{"num_attention_heads": 2, "norm": "layernorm", "norm_eps": 1e-05, "parallel_block": false, "init": "trunc", "init_std_qkv": 0.0171, "learning_rate": 0.00748, "beta1": 0.95, "schedule": "wsd", "decay_shape": "linear", "final_lr_fraction": 0.0, "batch_tokens": 65536, "train_tokens": 283800000, "dataset": "wikipedia_en"}
Each number is 128 + 24 x the weight over its row's rms, rounded and kept within 0 to 255. Layers, rows and columns count from 0. The size above them is the row's rms in percent of the matrix's.

# layer 2 MLP down (transposed), 768x192, rms 0.153, rows 534-569, columns 96-191
size [102  94  96 114 109  95 102 103  87  94  88 102 119  97 100 100  95  97  84  99 106  86  96 114  96  96  97  96  88  96  87  91 104 107 107  93]
[[113 157 115 135 101 136 120  90 143 152 105 108 149 161  68  82 135  91 129 114  96  97  93 116 182 127 181  86 118  92 102 123 123 158 120 145  81 157 149 112 112  96 120  93 132 103 132  87 125 113 117 123 104 111 139  81 115 139 160 136 120 103 139 107 143 108  90 101 101 113 131 118 166 117 111  67 146 108 105 115 158 152 144 124 126 151 163 132 105 137 142 134 171 138 134 112]
 [129  63 130 109 133 151 133 135  71 116 109 108 120 168 112 156 139 138 136 147 145 124 101 146 144 136 175 107 123 156 113 135 136 122 117 163 126 141 147 167 150 120 158 126 125 117 144 117 116 143 139 112 114 123 138 145 133 128 125 153 136 132 160 180 147 191 176 149 116 114 118 124 172 145 165 115 138 137 142 101 144 142 137 117 113 117  93 179 126 161 107 143 127 117 137 171]
 [133 105 101 110  91 139 159 144 151 146 126 149 135 111 127  91 118  97 125  91 123 103 151 110 140 177 140 144  99 145 139  84 113  71  69  98 103 132 167 111 130 107 150 115 115 155 139 161 133 188 125 122 136 122 171 141 128 120 186 121 126 111 123 140 141 147 152 134 146 157 137 153 118 146 141 128 122 121  93 117 137 168 104 100 131 145 180 108  80 127 100 150 118 128 111 133]
 [152 123 141 125 106 119 104 121 127 126 119 152 105 122 105 165 136 105 171 124 148 107 125 115 131 138  97 139 136 123 125 133 132 102 148  93 158 132 148 170 145  98 162  79 142 130 132 129 144  99 161 120  95 129  83 127 153 121 118 106 115 125 109 114 146 105 135 129  60 138 170 119 123 111  86  84 125 152 137 120 104 173 166 125 128 137 139 109 122 144 151 123 112 112  81 136]
 [112 154  95 123 120 134 156 146 142 101  66 163 175 113 112 111 161 135 109 126 116 124  89 106 171 131  99 128 140 158 116 111 119 108 125  79 183 144 127 126 150 118  78 100 184 157 178  83 122 100 116 142 120 118 151 144 138 140 108 122 136 112 112 125 127  88 143 102 153 137 122 140 146  96 152 126 117 132 145 116 137 109 103  90 156 172 112 143 137 176 112 145 158 127 113 179]
 [157 130 115 127 119 113 116 124 168 131 147 119 130  79 126 129 127  91  61 103 138  97 154 122 117 165  98 152 117  84 145 109 137  88 151 127 123 144  90 133 137 132 136 138 132 134 119 102 136  99  93  66 118 103 142 103 126 103 139 101 107 130 113  94 105 131 132 126 160 116 126 127 122  91  95 143  91 123 118 168  77 101 101  98 130 203 112 121 153 114 130 133 125 144  96 149]
 [167 115 111 100 145 118 138  88 151 105 115 130 164 132 127 141 132 175 123 122 187 137 102 125 110 123 159 110 144 136 156 107 108 109  75  96 123 131 113 140 161 125 136 133 161 131 112  76 131 138 153 144 131 155 136 175 129 116 103 167 116 125 122 148 131 167 121 144 149 108 132 139 116 122 144 126 127 153 135  69 134 140 145 109  60 166 170 148 115  86 119 123 155 129 118 122]
 [129 139  90 130 154 151 115 120 103 115 122 105 143 133 134 140  85 126 122 117 163 141 118 139 120 122 171  53 114 122 121 159 135 148  85 112 140 135 118 149  73 145 164 106 114 134 187 124 139 126 146  93 160 190 138 122 161 126 127 145 144 148 143 137 117 140 138 148 111 128 174  94 122 121 118  70 112 124 143 110 109  97 141 146 111  97 108 103 159 145 197 115 150 165 178 153]
 [ 87 111 101 115 144 105 143 114 159 150 187 132 137 109 101 149 134 146 160 122 142 133 105 130 158 101 133 113 136 137 157 120  95 135 154 139 120 137 135 106 145 182 166 122 165 155 100  98 123 139  94 134 145 150 150 153 163 144  93  73  91 110 128 139 113 113 136 158 118 136 129 135 106 161 179 121 133 128 114 140 123 100  63 138 130 135 104 139 114  84 140 135 113 138 118 137]
 [ 99 117 102 154 132  79 112 147 124 120 155 136 100 128 126 147  84 143 124 143 151 124 133 100 113 101 114 137 102 125 130 145 118 118 135 123 135 142 133 147 115  93 169 163 170 146 138 134 120 132 116 107 101 104 120 104 142 115 124 121 132  42 151 120 129  88 143 147 100 108 128 103 142 122 130 117 145 108  94 163 110 141 143 157 157 107 185  93 110 108  87 128 103 144 125 125]
 [111 120 124 129 114 117 135 199  94 145 159 136 121 130 120 127 120  97  91  91  92 153 112 128 133  94 115 142 127  99 108 186  95 114 112 132 109 131 140 115  93 128 111  83 127 119  90  99 131 123 124 115 121 139  87 119 150 132 129 125  92 122 112 138 118 135 148 154  72 109 111 125  64 130 146 154 129 105 139 118  91 131 137 125 127 128 116 105 131 134 125  63 145  87 140 132]
 [125 153 169 156  69 129  95 103 137 115 126 139 125 120 104 132 135 121 168  70 118 163 106 117 132 168 131  95 137 127 125 176 135 118 138 140 119 103 158 151 137 116  86 138 118 108 125 121 116 136 112 104 160 114 116 137 136 178 185 133 105 137 143 176 155 137 121 126  84  91 116 102 122 110  98 101 169 127 164 113 127 110 136 160  92 130  96 147 149 122 129 144 147 108 145 111]
 [167  84 121 113 152  82 105 148 147 135 154  85 115 149 150  71 112 141 131 145 150 128 133 116 115 148 151 150 120 129 157  89 121  98 107 141  73  97 174 129 160 136 167 105 129 116 100 133 133 124 123 112 114 124 132 127 146  94 124 115 144 117 102 111 153 117 118 147 108 124 138 174  82 144  91 120 133 161 149 105 116  96 126 100 144 141 117 119  80 139  93 110 124 107 162 122]
 [ 98 165 123  96 142  86 156 136  89  98 129 144 140 185 140 101 120 163 132 135 130 147 136 119 128 102  76 112 111 126 106 150 114 135 144 128 126 115 118 146  99 110 117 130 135 107 140 132 115 109 110 161 147 139 133 126 132 125  82 184 115 146 121 121 126 156 146 131 137 142 134  89 122  86 143 153 153  96 136 116 122 133  69 114 148  97  90  91  93 167 134 153  99 130 149 150]
 [142 134 112 141 131  88 122 129 129 145 165 130  92 112 121 140  70 110 148 140  93 137 124 146 132 164 146 149 116 150  93 128 178 137 126 116 125 141 127 128  93 193 107 124 108  99 129 156 132  82 149 113 127 126 117 121 111 152 124 126 144  90 148 150 110  88 110 128 155 136  94 129 137 133 135 128 146 110 142 136 138 146  76 148 144 109 124 122 109 138 160  90 107 121 147 111]
 [118 105  80 112 146 116 162 158 130 127 130  59 140 152 128 171 140 106  56 132 133 153 142 117 103 161 123 138 118 132 202 108 161 119 107 146 102 120 157 105 133 135 104 145 105 146  81 140 112 133 156 105 129 122 145 111 114 114 119 194 129 138 150 147 122  93 144 113 163 136  78 134 118 111 110 124 154 100 114 119 146 131 114 102 119 135 144 142 105 138  92 133 119  85 124 118]
 [155 106 143 138 129 153 137  89 124 129 120 108 138 130  97 119 123 140 152 114 130 111 121  98 113 107 157 116 130 140 136 149 136 165 148 114  90 107 131  91 113  80 171 125 144 162 143 129 149 148  91 128 114 161 161 109 109 156 202 142 135 108 118 151 171 104 137 111 157 180 140 114  70 123 110 115 150 154 145 134 165 125 129 149 144  90 140 146 120  64 118 179 134  83 124 104]
 [175 102 117 122 127 162 140 139  77 151 146  99 181 151  99  82 158 120 167 180 148  93 156 141 139 116 123 111 101 130 137 113 126 104 149 185 158 109  80 119 122 154 129 127 149 100  96 119 124 133 158 150 152 147 114 152 147 120  93 114 129 146 150 130 141 148 165 102 149 115 109 145 140 153 123 123 124 133 141 104 137 156 142 116 125 118 112 112 140 150 152  96 115 124 134 136]
 [102 135 186 102 162  97 123 102 141 143 127 122 128 137 111 132 118  84 165 130 125 116 136 102 147 119 133 147  93 100  95 145 100 122 121  92 171  68 123 102  91 138 155 118 118 147  94 120 134 155 115 102 173 135  94 122 169 144 143 127 132 100 122 107 165 108 116 141 120 152 136 122  71 135 157 162 126 101 107 156  83 139  74 126 156 147 146 130 122  91 195 125 123 110 133 130]
 [109 137 139 132 109 149 115  67 117 142  65 132 110 123 115  88 102  70  99 135 126 156 138 111  93 134 105 108 130 128  88 146 151 146 154  95 142 135 154  93 145 148 127 118 158 130 142 101  99 132 118 115 130  91 201 103 121 178 109 142 148  73 133 149 115  77 128 155  74 129 120 144 110 129 113 116 137 162 157 103 126 120 121  78 137 137 119 131 177 122 168 102 116 129  94 123]
 [123 125 101 117 140 100 117 141  51 119 130 126 151 128 124  86 102  98 124 165 129 156 113 129 157 133 133 138 111 115 150 102 140 155 138 130 109 152 131 138  86 110 150  82 124 139 111 126 126 156 154 123 126 143 146  92 187 104 127 140 125 107 133 105 134 125 107 119  96 109 172 120 138 150  93 111 124 112 128 126 102 132 100 118 127 128 118 162 103 111 154 146 140 120 129  94]
 [113  92 130 128 144 160 139 149 123 131 104 105 175 138 138 134 130  86 170 136 124 135 109 115 143 170 135 103 123 139 130 125 127  83 155 158 102 124  96 131 134  96  97 142 131  86  90  92 141 116 168 102  84 100 132 150  96 133 143 151 110 110 137 122 157  79 110 106 143 162  80 126 136 135 133 121 127 137 142 106 138 128 121 131 138 119 123 189 144  92 150 142 140 118 183 115]
 [126 147 126 118 127 157 154 166 137 115 126 139 126 127  93 134 163 102  80  82 153 125 157 125 126 142 105  90 122 137 115  89 144 104  92 165 159 111 122 148 109 105 108 163  96 138 139 164 120 154 133 109 179 131 124 126 131 131 162 135 141 115 131 176 150  83 116 150 150 151 107 108 117 173 135 156 135 143 113 141 138 154 168 122 145 177 129 127 114 155 128 109  97 142 141 144]
 [123 149  97 165  94 166 119 144 138 138 109 131 131  85 164 143 129 134 104 122 102 106 129 105 119 159 134  80 158 149 149 121 119 129  83 138 108 145 123 172 138 153 118 154 140  96 147 163 136 113 126 112 131  97 148 120  84 111 174 103 147 134 143 178 166  82  94  93 149 123 106 145 152 184 131 124 121 140 167 136 176 162 116  80 110 109 146 144 126 119 144  99 136 105 105 103]
 [136 118 135 130 172 103 119 143  93  84 139 142 118 168 117 132 182 137 136 126 201 129 114 132 127 106 117 176 119 142 134 125 117 143 135 132 186 119 114 118  93 117 117 166 131 108 132 139 117 127 153 103 135 106  88 107 116 117 144 171 157 153 132 148 177 148 128 117  91 150  98 134 139 143 169 104 107 122 133 149 116 120 136 131 146 126 106 152 150 152 109  96 147  74 117 100]
 [121 141 103  89 113 123  85 124  85 131 100 173 138 135 143 127 134 116 116 177 100 140 132  93 123 140 107 144 148 125 158 103 100 111 127 163 125  98  83  70 131 106 141 120 165 125  89 162 146 142 139 151  98 109 147 125 143 125 131 143 132  95 103 150 101 134 142 105 123 138 122 136 144  95 137 133  96 109 118  95 122  76 106  95 128 126 172 123 110 135  98  98 135 160 100 143]
 [117  95 115 151  94 145 122 127  87 120  90 119  82 147  94  95 134 133 104 115 125 135  85  89 120 150 158 125 156 123 166 164 123 152 138 105 126 136  99 127 152 164 105 140 146 145 135 114 131 113 132 135 179  99 124 135 124 103  91 142  89 113 128 109 115 151 117 129 128 133 104 121 151 142 170  95 104  87 128 109 116 159 125 101 148  64 125 108 154 111 117 130 133  81 135 131]
 [ 72 148 173 147 117 105 114 129 124 116 123 148 165 183  85 142 122 148 149 139 154 157 153 152 160  69 136 102 130 126 104 123 155 112 115 132 160 127 131 116 118 109 141 124 116 113 134 133 137 131 105 116 101 105  79 113 137 131 166 103 162 191 143 110 156 148 128 144 102 115 130 145 100  82 127 123 165 138 131 132 142 157 176  96 138 112 151 100 128 137 143  99 124  99 164 103]
 [ 89 121 123 170 119 100 125 130  95  91 114 130  88 148  80 136 109 137 155 142 107 126 141 161 191 114 138 100 113 100  86 149 124 157  71 146 137 144 125 127  91 156 112 133 151 127 118 132 140 162 169 121 175 119 104 140 129 131 161 138 145 143 110 146 134 152 124 115 127 117 141 122 192 129 193 119  83 159 144 139 136  89  77 155 152 150 141 127  87  80 124 155 140 129 153 148]
 [105 120 110 174 106 131 122 106 109 146  83 136 152 116 117 152 138 113 107 189 106 122 133 127 137 134 108 134 104 126  96 117 138 134  90  96 146 137 120 137 124 145 136 146 115 105 131 104 116 123 107 133  90 119 152 110 135  74 123 179  94 138 146 143 166  90 138 111 138 124  92 148 140 101 125 143 121 117 128 112 107 181 151 148 142 158 139 152  98 172 114 180 103  99 137 135]
 [136 134  80 110 154 158 134 121 122 154 126 110 134 145 129 149 136 130 121 129 158 141 147 106 139 202 114 101 172 134 145 118 126 122 113 111 103 128 104 124  96 119 100 178 132 139 107 131 104 148 186  55  90 131 153 128 114 121 158 141 146 136 111 207 110 137 129 104 167 132 110 112 153 133 162 102 131 141 160 121 125 135 119 125 147 134 146 167 120 107 147 156 117 103 125 132]
 [122 143 166 126 164  71  72 148 143 136 135  71 125 135 167 118 142 101 117 141  88 129 156 129  91 123  84 156 131 107 123 135 120 128 141 113  89 114 105 110 185 148 156 124 138 131 151 136 132 160 144 109 119 108 116 137 156 109 155 136 125  86 141 145 189 111 120  88 128 116 120 151 118 154  89 136 104  86 137 144 150 136 158 110 106 151 134 163 169 148 140 126 125 137 123 126]
 [126  76 175 151 140 135 135 142 148 143 111 111 178 124 109 155 145 153 124 166 164 158 165 130 132 115 156 101 132  95 106 141 148 134 118 123 140 104 124 153 145 107 144 110 144 151 106 131 138 176 115 132 161  86 119 140 124 122 121 134 128 122 147 108 125 138 104 156 124 146 140 166 106 116  97 140 107 118 166 149 110 121 127 124 142 156 136  91 142 144 155 109 126 135 138 115]
 [167 141 120 154 129 134 147 129 101 125 142 175  86 128 154 134  83 102 106 130 143 127 100 142 100  71 120  98 141 157 140 131 131 156 123  73 125 109 152 122 124  89  98 102 131 105 135  80 123 154 126 153 114 192 134 162 122 172 154 135 152 109 127 119 154 135 136  86 134 136 110 140  99 151 132 192  86 105 108 141 161 139 130 139 124 143 114 109 108 118 133 107 155 117 105 141]
 [120 153 107 136 187 155 132  99 132 144 105 151 148 122 134 167 153  86 108  92 139 114 106 150  97 122 154 116 141 124 168 142 159 139 148 132 155 169 108 141 156 105 154 107 110  72 129 141 114 102 117 121 166 140 131 116 128 136 101  89  96 133 127 116 175 132 157 170 103 158 123 148 139 115 122 129 143  82 150  68  67 108 162 138 130 113 116 133 123 148 106 148 110 159 122 137]
 [145 144 111 115 108  91 223 123  99 132 152 157 138 128 127  75 120 131 114 114 132 123 174 175 161 115 186 142 138 139 130 124 125 137 134 155 118  89 139 109  62  96 134  93 115 116 155 139  98 122 152 147 145  92 136 106 149 120 122 105  80 147  80 134 136 101 116 162 178 123 101 121 135 121  78 124  97 143 135 130 125 108 148 138 125  89 119 158 111 107 126 108 145 155 138 164]]
# layer 2 MLP up, 768x192, rms 0.172, rows 535-570, columns 96-191
size [ 96 113 107 111  86 100 106  90  92  89 102 127 108  98 108 103  96  91 100 100  90  99 112  93  95 106 101  84  80 103  81 101 101 105  88 109]
[[153 160 145 123 154 134 119 118  84 149 189 121 165 123  93 111 128 116 153 125 157 177 133  59  97 141 138 128 143  93 104 106 125 126 101 124 153  99  95 117 154 135 104 162  87 149 150 155 118 112 122 152 147 116  86 103 137  91 135 154  75 124 103  83 112 150 102 114 126 149 151 105 118 101 141 143 148 163 135 173 120 113 117 143 125 130 162 125 103 147 159 127 113 153 139 107]
 [ 92 181 123 157 110 127 125 125 118 123 135  96  89 137 175 142 100 175 161 132 172 133 124 132  83 135 118 132  82 139 147 141  88 168 167 100 123 136 117  95 135 129 122 149 139 101 113 103 109 140 151 158 100 146 151 147 124 117  97 106 131 146 114 107 143 178 114 104 112 108  98 117  95 101 116 145 149 134  95  92 149  74 151 135 131 150  92 122 141 170 133 133 147 169 111 124]
 [184 162 126 121 121 116 114 149 113 135 125 125 129 144 129 140 150 152 133 139 157 127 102 125 122 110 123 108 140  98 137 143  67 146 133 144 151 124 125 131 187  98 165  87 161 113 119  77 105  83 123 149 154  78  92 130 149 145 159 138 155 152 128 114 154 156  69 131 116 100 151 100 116 150 106 119 169 108 182 149 124 100 161 111 109 184 119 106 129 107 136 156  97 105 145 111]
 [138 164 163 112  88 169 102 136 149 109 128 107 106 107 123 117  98  82 125 116 109  90  99 180 135 152  83 160 142 120 120 134 132 121 130 171  94 116 117 101 123 136 134 108 107 126 139 129 134 111 116 137 129  92 103 165 137 170 159 138 107 135  89 115 140 134 142 110 142 112 201 157 106 156 160 147 117 172  88 121 154 169 111 159 135 124 114 129 102 160  90 132 141 109 148 125]
 [166 136 106 123 122 152 141 151 142 207 133 110 144 114 107 140 159 101 132 132 136 184 101 150 140 131 140 134 165 129 115 149 134 112 142 116 153 153 140 123 138 124 110 150 138 122 128 135 106 144 107 108 109 114 143 129 165 147 157 144  86 108 114 138 149 126  99 105 151 138 178 108 140  88  82 126 108 130 112 105 136  77 125 161 115 145 110  96 121 116 153 104 126 135 107 124]
 [ 99 113 143 110 137 114 129 153 125  82 144 156  95  79 126 108 115 104 136 136 169  88 112 140 144 162 120 149 111 186 161 117 162 128 162 126 111 133 153 104 102 110 165 142 180  82 117 134 128 136 137 146 117 117 118 178 115 120 113 130 142 112  94 125 137  82  86 112 117 156 110 121 131 129 118 144 135 125 148 129 150 188 142 104 137 156  88 135 124 114 110 154  91 149 129 187]
 [149 136 153 140 128 154 129 167 123 128 149  97 109 124 129 139 114 169 115 100 188 108 135 143 162 126 129 205 115 139 106 114 115 106 136 172  69 132 109 109 130 135 104 136 116 130 131 126 106 142 166 128  93  78  91 121 134  87 114 108  92 148 115 118 156 124 148 138 116  81 140 134 143 122 118 120 157 112 128 128 117 162 112 124 162 162 195 133  79 123 114 162 116  98 141  93]
 [124 154 115 148 174 107 115 134 143 124 132 119  86 117 103 136 111 127 143 142 142  96 131 109 151 129 135 140  77  94 110 101 167 122 139 182  88 136 124 173 140 110 164 123  96 157 118 116 161 127 136 120 113 153 109 155 116 122 156  59 125 146 115 105 119 120 106  93 122 120 161 154  93 191 160 125 159 121 130 119 151 133 112 141  81 128 131 139 145 100 113 140 133 103  83  88]
 [138 169 117 150 138 139 116 170 136 106 107 129 107  96 115 164 153 127 144 123 120 123 105 132 168 142  80 123 107 131 165 121 123 135 118 133 134 111 166 146 125 166  88 148 107 117 118 152 141 134 102 114  92 160 132  66 126  80 161 138 119 136 126 145 152 107 143 143 131 111  85 129 143 145  84 115 114 136 131 122 128 149 142  98 117 134 144 154  68 114 145 143 106 151 140 133]
 [142 107 136 152  96 117 129 107 125 141 131 114 159 132 159  54 113  88 119 148 106 146 149 143 125 141 132 154 139 104 112 133 161  93  77 119  73 135 140 166 156 123 116 116 145 149 114  85 150 154 120 149 138 131 105 116 122 148 143 121 159  96 101  86  87  93 158 114 132 175 165 135 130 116 121 126 136 142 133 135 158 124  97 139 113 124  83 130 104 168 131 109 114 118 129 107]
 [127 110  95 108 119 131 140 155 138 143 157 127 100 163 140 181 125 107 100 150  93 150 168 153 145 116 106 114 134 106 106  78  93 103  99 136 120 141 124 122 134 135 133 118 126 107 119 128 145 126 110 159 127 137 171 125 129  77 122 138 152 123 125 163 151 141 118 109 146 136 146 140 135 119 122 152 150 126 137  78 119  70 170 131 137 119 160 129 151 139 150  76 153 126 108 150]
 [124 128 169 140 127 139 138 107 128 150 110 111 110 173 155 107 110 125 114  95 132 116 110 121 133 150 122 156 116 132 131  90  90 122 113 134  77 156  92 130 107 170 165 112 119 106 163 140  80 133 117 132  75 146 105 152 116 140  99 132 134 136 136 146 158 200 138 121 146 118 144 127 124 126 147 156 146 177 157 126 123 141 129 110 106 128 117 133 167  87 152 136 150 190 109 117]
 [136  97 117 160 114 110 114 138 111 151 134 110 134  97 121 105 147 128 115 173 107 158 133 120 135 142 108  73 150 158 111 116  91 131 114 108 137 147 122 109 106 120 137 163 131 124 149 159 141 121 151 133 110 153 120 140 109 134 166 136 147 120  91 123 164 119  58 129 151 114  94 149 169  91 140 119 153 194 106 150 160 101 137 133 145 144 186  89  87 149 146  94 123 113 109 134]
 [165 120 168 145 160 119 145 130 106 103 121  71 118 117 160 146 135 163 115 139  95 106 148 142 105  98 144 159 119 127 112 121  94  99 127 137 109 103 127 103 146 152 137 133  99 179 129  89 171  99 110  88  96 128 152 183 152 153 119 139 125 150  87 155 104 143 101 112 108  75 104 151  97 125 154 116 137 101  73  88 106  95 117 135 153 138 104 131 160 141 152 155 144 112 157 145]
 [151 134 125 187 115  82 132 110 125 101 110 143 117 120 132  76 121 124 172 127  98 107 146 137 119  63 105 117 152 133 133 178  68 137 136  99 160 149 132 146 116 121 151 159 160 126 188  95 175 130 144 157 134  89 166 156 137 126 158 121 116 130 132 129 106 152 111 131 107 121 138 120 147 132 130 114 126 129 142 114 125 125 160 115 120 143 146 108 137 107 135 145 137 143 143 136]
 [168 136  75 133 115  80 130 122  88 137 132  84 160 144 162 138 157 137  82 142 180 145 118 100  70 150 164 148 114 136 127 145 110 117 152 103 102 154 148 110 116 152 165 129 131 103  98 130 207 127 138 170 122 132 126 129 127 147 109 125 141 131  94 119 161  81 112 139 119 103 132 108 122  96 117 132  96 115 128 103 143 139 126 111  97 141 108 129 119 131 146  90  94 183 120 121]
 [102 130 124 137 123 142  99 121 158  81 122 129 101 138 141 153 128 128 138 103  98 104 131 109 118  91  91 138 136 102 105 173  82  99 173 162 147 119 124 133 128 182  86 157 131 137 118 144  90 164 167 145 146 122 121 165 147 115 124 113 115 122 143  92 147  93 129 111 155 127 116  77 116  83 153  99 135 112 139 102 126 123 114 150 157 123 110 146  86 101 124  94 144 135  96 167]
 [133 131  94 127  91  84 137 132 104 116 163 117 160 136 174 127 125 152 124 138 117 120 197 167  94 129 111 149 154 111 117 110 127 140 129 126 125 132 104 134 180 106 148 127 110 165 161 128 110 106 138 109 174 157 130 123 125 133 170 105 161 172 130  91 107 121 125  99 120 114 153 153 115  98 101 103 115 152 102 100 179 142 111 152 132 124  76  96 151 158 132 124 111 138 110 145]
 [153 141 115 147  71 110  66 134 133 105 138 108 101 149 175 105 182 123 148 122 103 102 155  98 114 115 138 132 122 121 124 108 146 129 105 115 147 112 136 124 123 107 120 125 143  90 108 148 133 113 165 128 160 126 117 106 160 105 128 110 125 131  79 103  67 144 167 116 114 122  86 119 120 125 100 113 156 137 154 147 125 135  60 171 138 106 138 112 110 120 160 141 142 138 165 133]
 [117 112 118 134 114 157 120 119 120 126 132 146 147 144 145 121 130 162 146 188 157 100 142 118 102 112 145 128 123 182 145  81  97 115 148 141 148 156 132  94 107 112 118 167 134 118 122 131 141 137 120 152 101 120 131 107 104  96 171 141 154 145 105 167 155 125 170  94 154 131 114 107 167 106  85 177 125 108  79  89 157 136 132 107 157 130  81 151 136 117 104 191 102  74 137 127]
 [152 122  97 133 107 145 135 121 106 150 168 147 147 107 125  95 161 164 171 133 157 134 166 115 102  99  81 117 129 134 121  81 155  93 120 123 113 132 102 127 125 141 129 112 180 119 124 117  95 147 162 136 130 136 139 133 138 129 148 164  95 137  85  93 113 110 137 127 132 123 115 120 121 121 116 119  93  71  64 122 136 133  94 166 167 150 170  83 194 115 156 107 124 133 110 176]
 [112 180 168 115 111 125 154 135 105  74  92 105 124 107 111  62 149 143 142 134 123 115 131 146  64 127 128 127 108 149 124 133 115 128 171 136 136 168  92 155 131 123 130  62 130 167 189 130 144  98 145 135 111 152 147 127 120  96  98 134 154 169 154 146 127 104 149 125 116 183 150 127 152 153 118 136 160 154 129 173 138 119 126 119 125 132 125 129  90  99  92 141 152 144  96 114]
 [132 126 150 156 165 130  81 115 137 112 116 133 124 169 120 127 147 112 134 118 106  99 146  79 119 154 152 143 145 133 110 145 136 112 130 155 146 106 128  90 148 143 142 118 120 141 136 137 137 136 137 116 138  73 128 104 119 129 195 116 143 106 146 155 152 116 120 122  94 159 129 103 105 126 139 168 160 111 130 127 101  94 106 159  94 139 121 131 119 132 121  74 114 114 113  73]
 [133 128 138 123 125 133 173 123 162 136 173 121 144 127 135 130 163 117 148 180 183 108  83 126 122  86 119 193 133  78  97 139 164 150 125 108 131 115  82 132 113 150 111  85 130 174 133 115 139 121  89 156  94 125 160 110 142 161 121 143 137 151 129 132 109 156 144 129 118 158 137 121 120 137 142 186  91 137 161  82 115 133 125 107 150 171 151 137  77 114 145 122 139 102 128  94]
 [160 126 131  86  95 115 158 144 148 128 116 137 157 125 104 142 128 158 126 167 100 134 122 106 141 142 101 112 124 100 161 143 118 138 117 157 131 133 118 122 101 144 144 110  95 109 138 109 164 184 116 100 139 142 134 110 158 113 147 142 109 140 112 131 105  99 122 137  95 129 123 153 176  75 157 113 139 116 143 139 131  65  84 159 132 121 108 133 112 108  97  98 129 152 153 177]
 [106 173 106 136 137 106 102 166 123 120 138 121 129 120 150 122 137 103 113 138 124 129 128 122 120 144 121 149 102 144 106 103 144 122  86 136  99 111  79 119 123 132 150 135 126 162 117 112  70 119  96 146  95 129 159  99 153 150 153  90  98 133 147 182  96 174 133 142 139 169 118  87 116  85 101 147 100 130 112 150 149 115 165 165 142 165 174 156  81 106 140 134  96 133 106 150]
 [128 185 124  82  88 129 119 112 156 117 139 150 138 129 153 111  95  98 153 125 157  97 136 112 126  83 133 120 134 105 185 104 134 141 183 124 123 104 121 117  80 149 166 117  93 132 132 147 110  89 147 169 103 176 158 148 138 105 136 104 115  85 117 152 136 129 142 116 146 162 121 154 131 108 102 133 132 145 120  71 131 126 155 137 113  74 101 136 160 127 131 124 124  98 185 123]
 [148 150 190 129 128 138 123 151 124 140 125 162 144 112 165 143 151 106 193 140  89 114  95 111 100 106 152 137 130 132 150  82 133 114 189 124 125  68 108 123 156 162 134 126 173  82 109 134 118  91  93 113 117 143 119 118 138 145  80 100 127 129  97 108 107 153 101 139 120 114 154 102 114 135 108 123 107 117 144 136 104 164 154  81 134 135 105 133 134  96 137 144 116  89 112 107]
 [138  97 147 112 128  95  99 133 176 145 131 173 117 116 125 145 135 109 140 156 152 157 159  92 137 127 140 162 135 124  85  96 106 147 141 137 137 107 144 124 155 121 124 111 134 118  96 194 102 149 147 114  97 138  94 129 128 134 154 145 149 185 117 123 130 116 151 166 140 106  77 102 128 125  89 150  71 133  93 125 115 105 119 133 110 136 120 150 141 168 132 125 105 127 145 101]
 [198 116 173 150 132 120 100 161 147 117 128 129  81 122 129 138  99 108 131 137 129  95 110 194 129  79 143 128 161 137  83 122 148 143 140 145 141 130 174 172 144 142 119 104 101 111 174 126 145 107 151 149 121 111 141 115 123 141 134 167 129 118 130  93 126 143  97 150 118 121 137 153  88 150 103 138 123 150 132 141 124 101 128 162 153 175 118 151 158 127  51 151 171 151 125 131]
 [106 146  98 146 147  90 131 148 147 125 169 142 124 142 110 105 139 131 136 118 108 154 183 108 156 153 135 100 105 124  97 158 130 168 113 121  83 153 145 102 117 135 137 128 133  94 120 115  79 142 116 150 101 125 105 139 111 130 132  77 122 150 132 115 103 151 142 145 121 135 117 119 120  93 109 129 119 126 172 115 125  88 182  89 126 130 114 146  97 124 120 150 114 161 139 113]
 [180 116 161 143 123 131  95 105 169  91 154 121 139 127 111 102  88 107 120 152  88 116 113 113 130 181 155 164  90 144 153 132  94 168 139 132 108  84 124 164  98 136 135 120 138 144 163 107 151 105 119 116 125 170  76 118 119  99 164 129 144 156  74 123 116 142 127 116 116 152 146  79 121 117 113 150 110 112  89 138 144 115 129 152 138  91 153 134  91  89 117 148 128 120 135 125]
 [119 110 147 152 117 146 103 139 116 121 112 158 138 126  71 174 143  91 142 148 133 145 142 155 129 131  94 122  94 171  91 134 133 134  99  90 167 162 140 129 118 138 113 119 141 125 158 129 112 162  77  88 112 121 123 132  89 154 109 135 117 126 155 116 121 142 115 161 134  75 146 109 132  86 115 140 139 141 105 155 172 109 141 130 129 133 102 151 179  77 138 128 113 113 122 109]
 [189 123 125 128 109 131 128 104 131 100 133 133 151 105 131 175 170 117 173 133 108 132 108 118 130  96 107 135 155 116 144 117 135 126 147 163 149 100 146 154 181 117 141  94 157 118  68 139 125 122 130 111 151  87 146 111  94 153  83 122 149  99  97 128  80 135 150 172 119 102 119 119  97 109 123 122 159 127 172 110 109 164 124  98 148 145 151 141 117  69 138 131 147 129 145 170]
 [191  60 170 128 133 134 119 124  82 143 131  89 126 128  85 130 151 105 100 106 109 129 135 138  96 155 133 158  96 101 137  53 110 117  95 126 102 102 143 160 154 160 141 133  62 134 158 144 152 105 110 114 151 121 135 133 160 102 134  79 139 110 119 109 151 119 101 154 125 134 144 142 116 133 125 138 135 174 111 157 159 111 132 166 100 144 131 129 157 133  76 116 117 128 180 112]
 [141 107 126 153 158 116 158 172 164  76 101 135  90 112 141 122 128 131 135 157 123 153 127 119 162 174 113  80 148 170 142 138 170  87 134 155 143 124 143 108 126  97 104 110  83 118 121 104  62 110 144 100 141  91 118 139 157 163 129 136 125 124 119 118 143 134 113  66 110 129 109 113 120 121 144 106 142 157 122 134 155 123  84 116 152 118 115 145  74 118 110 144 118 128 125 121]]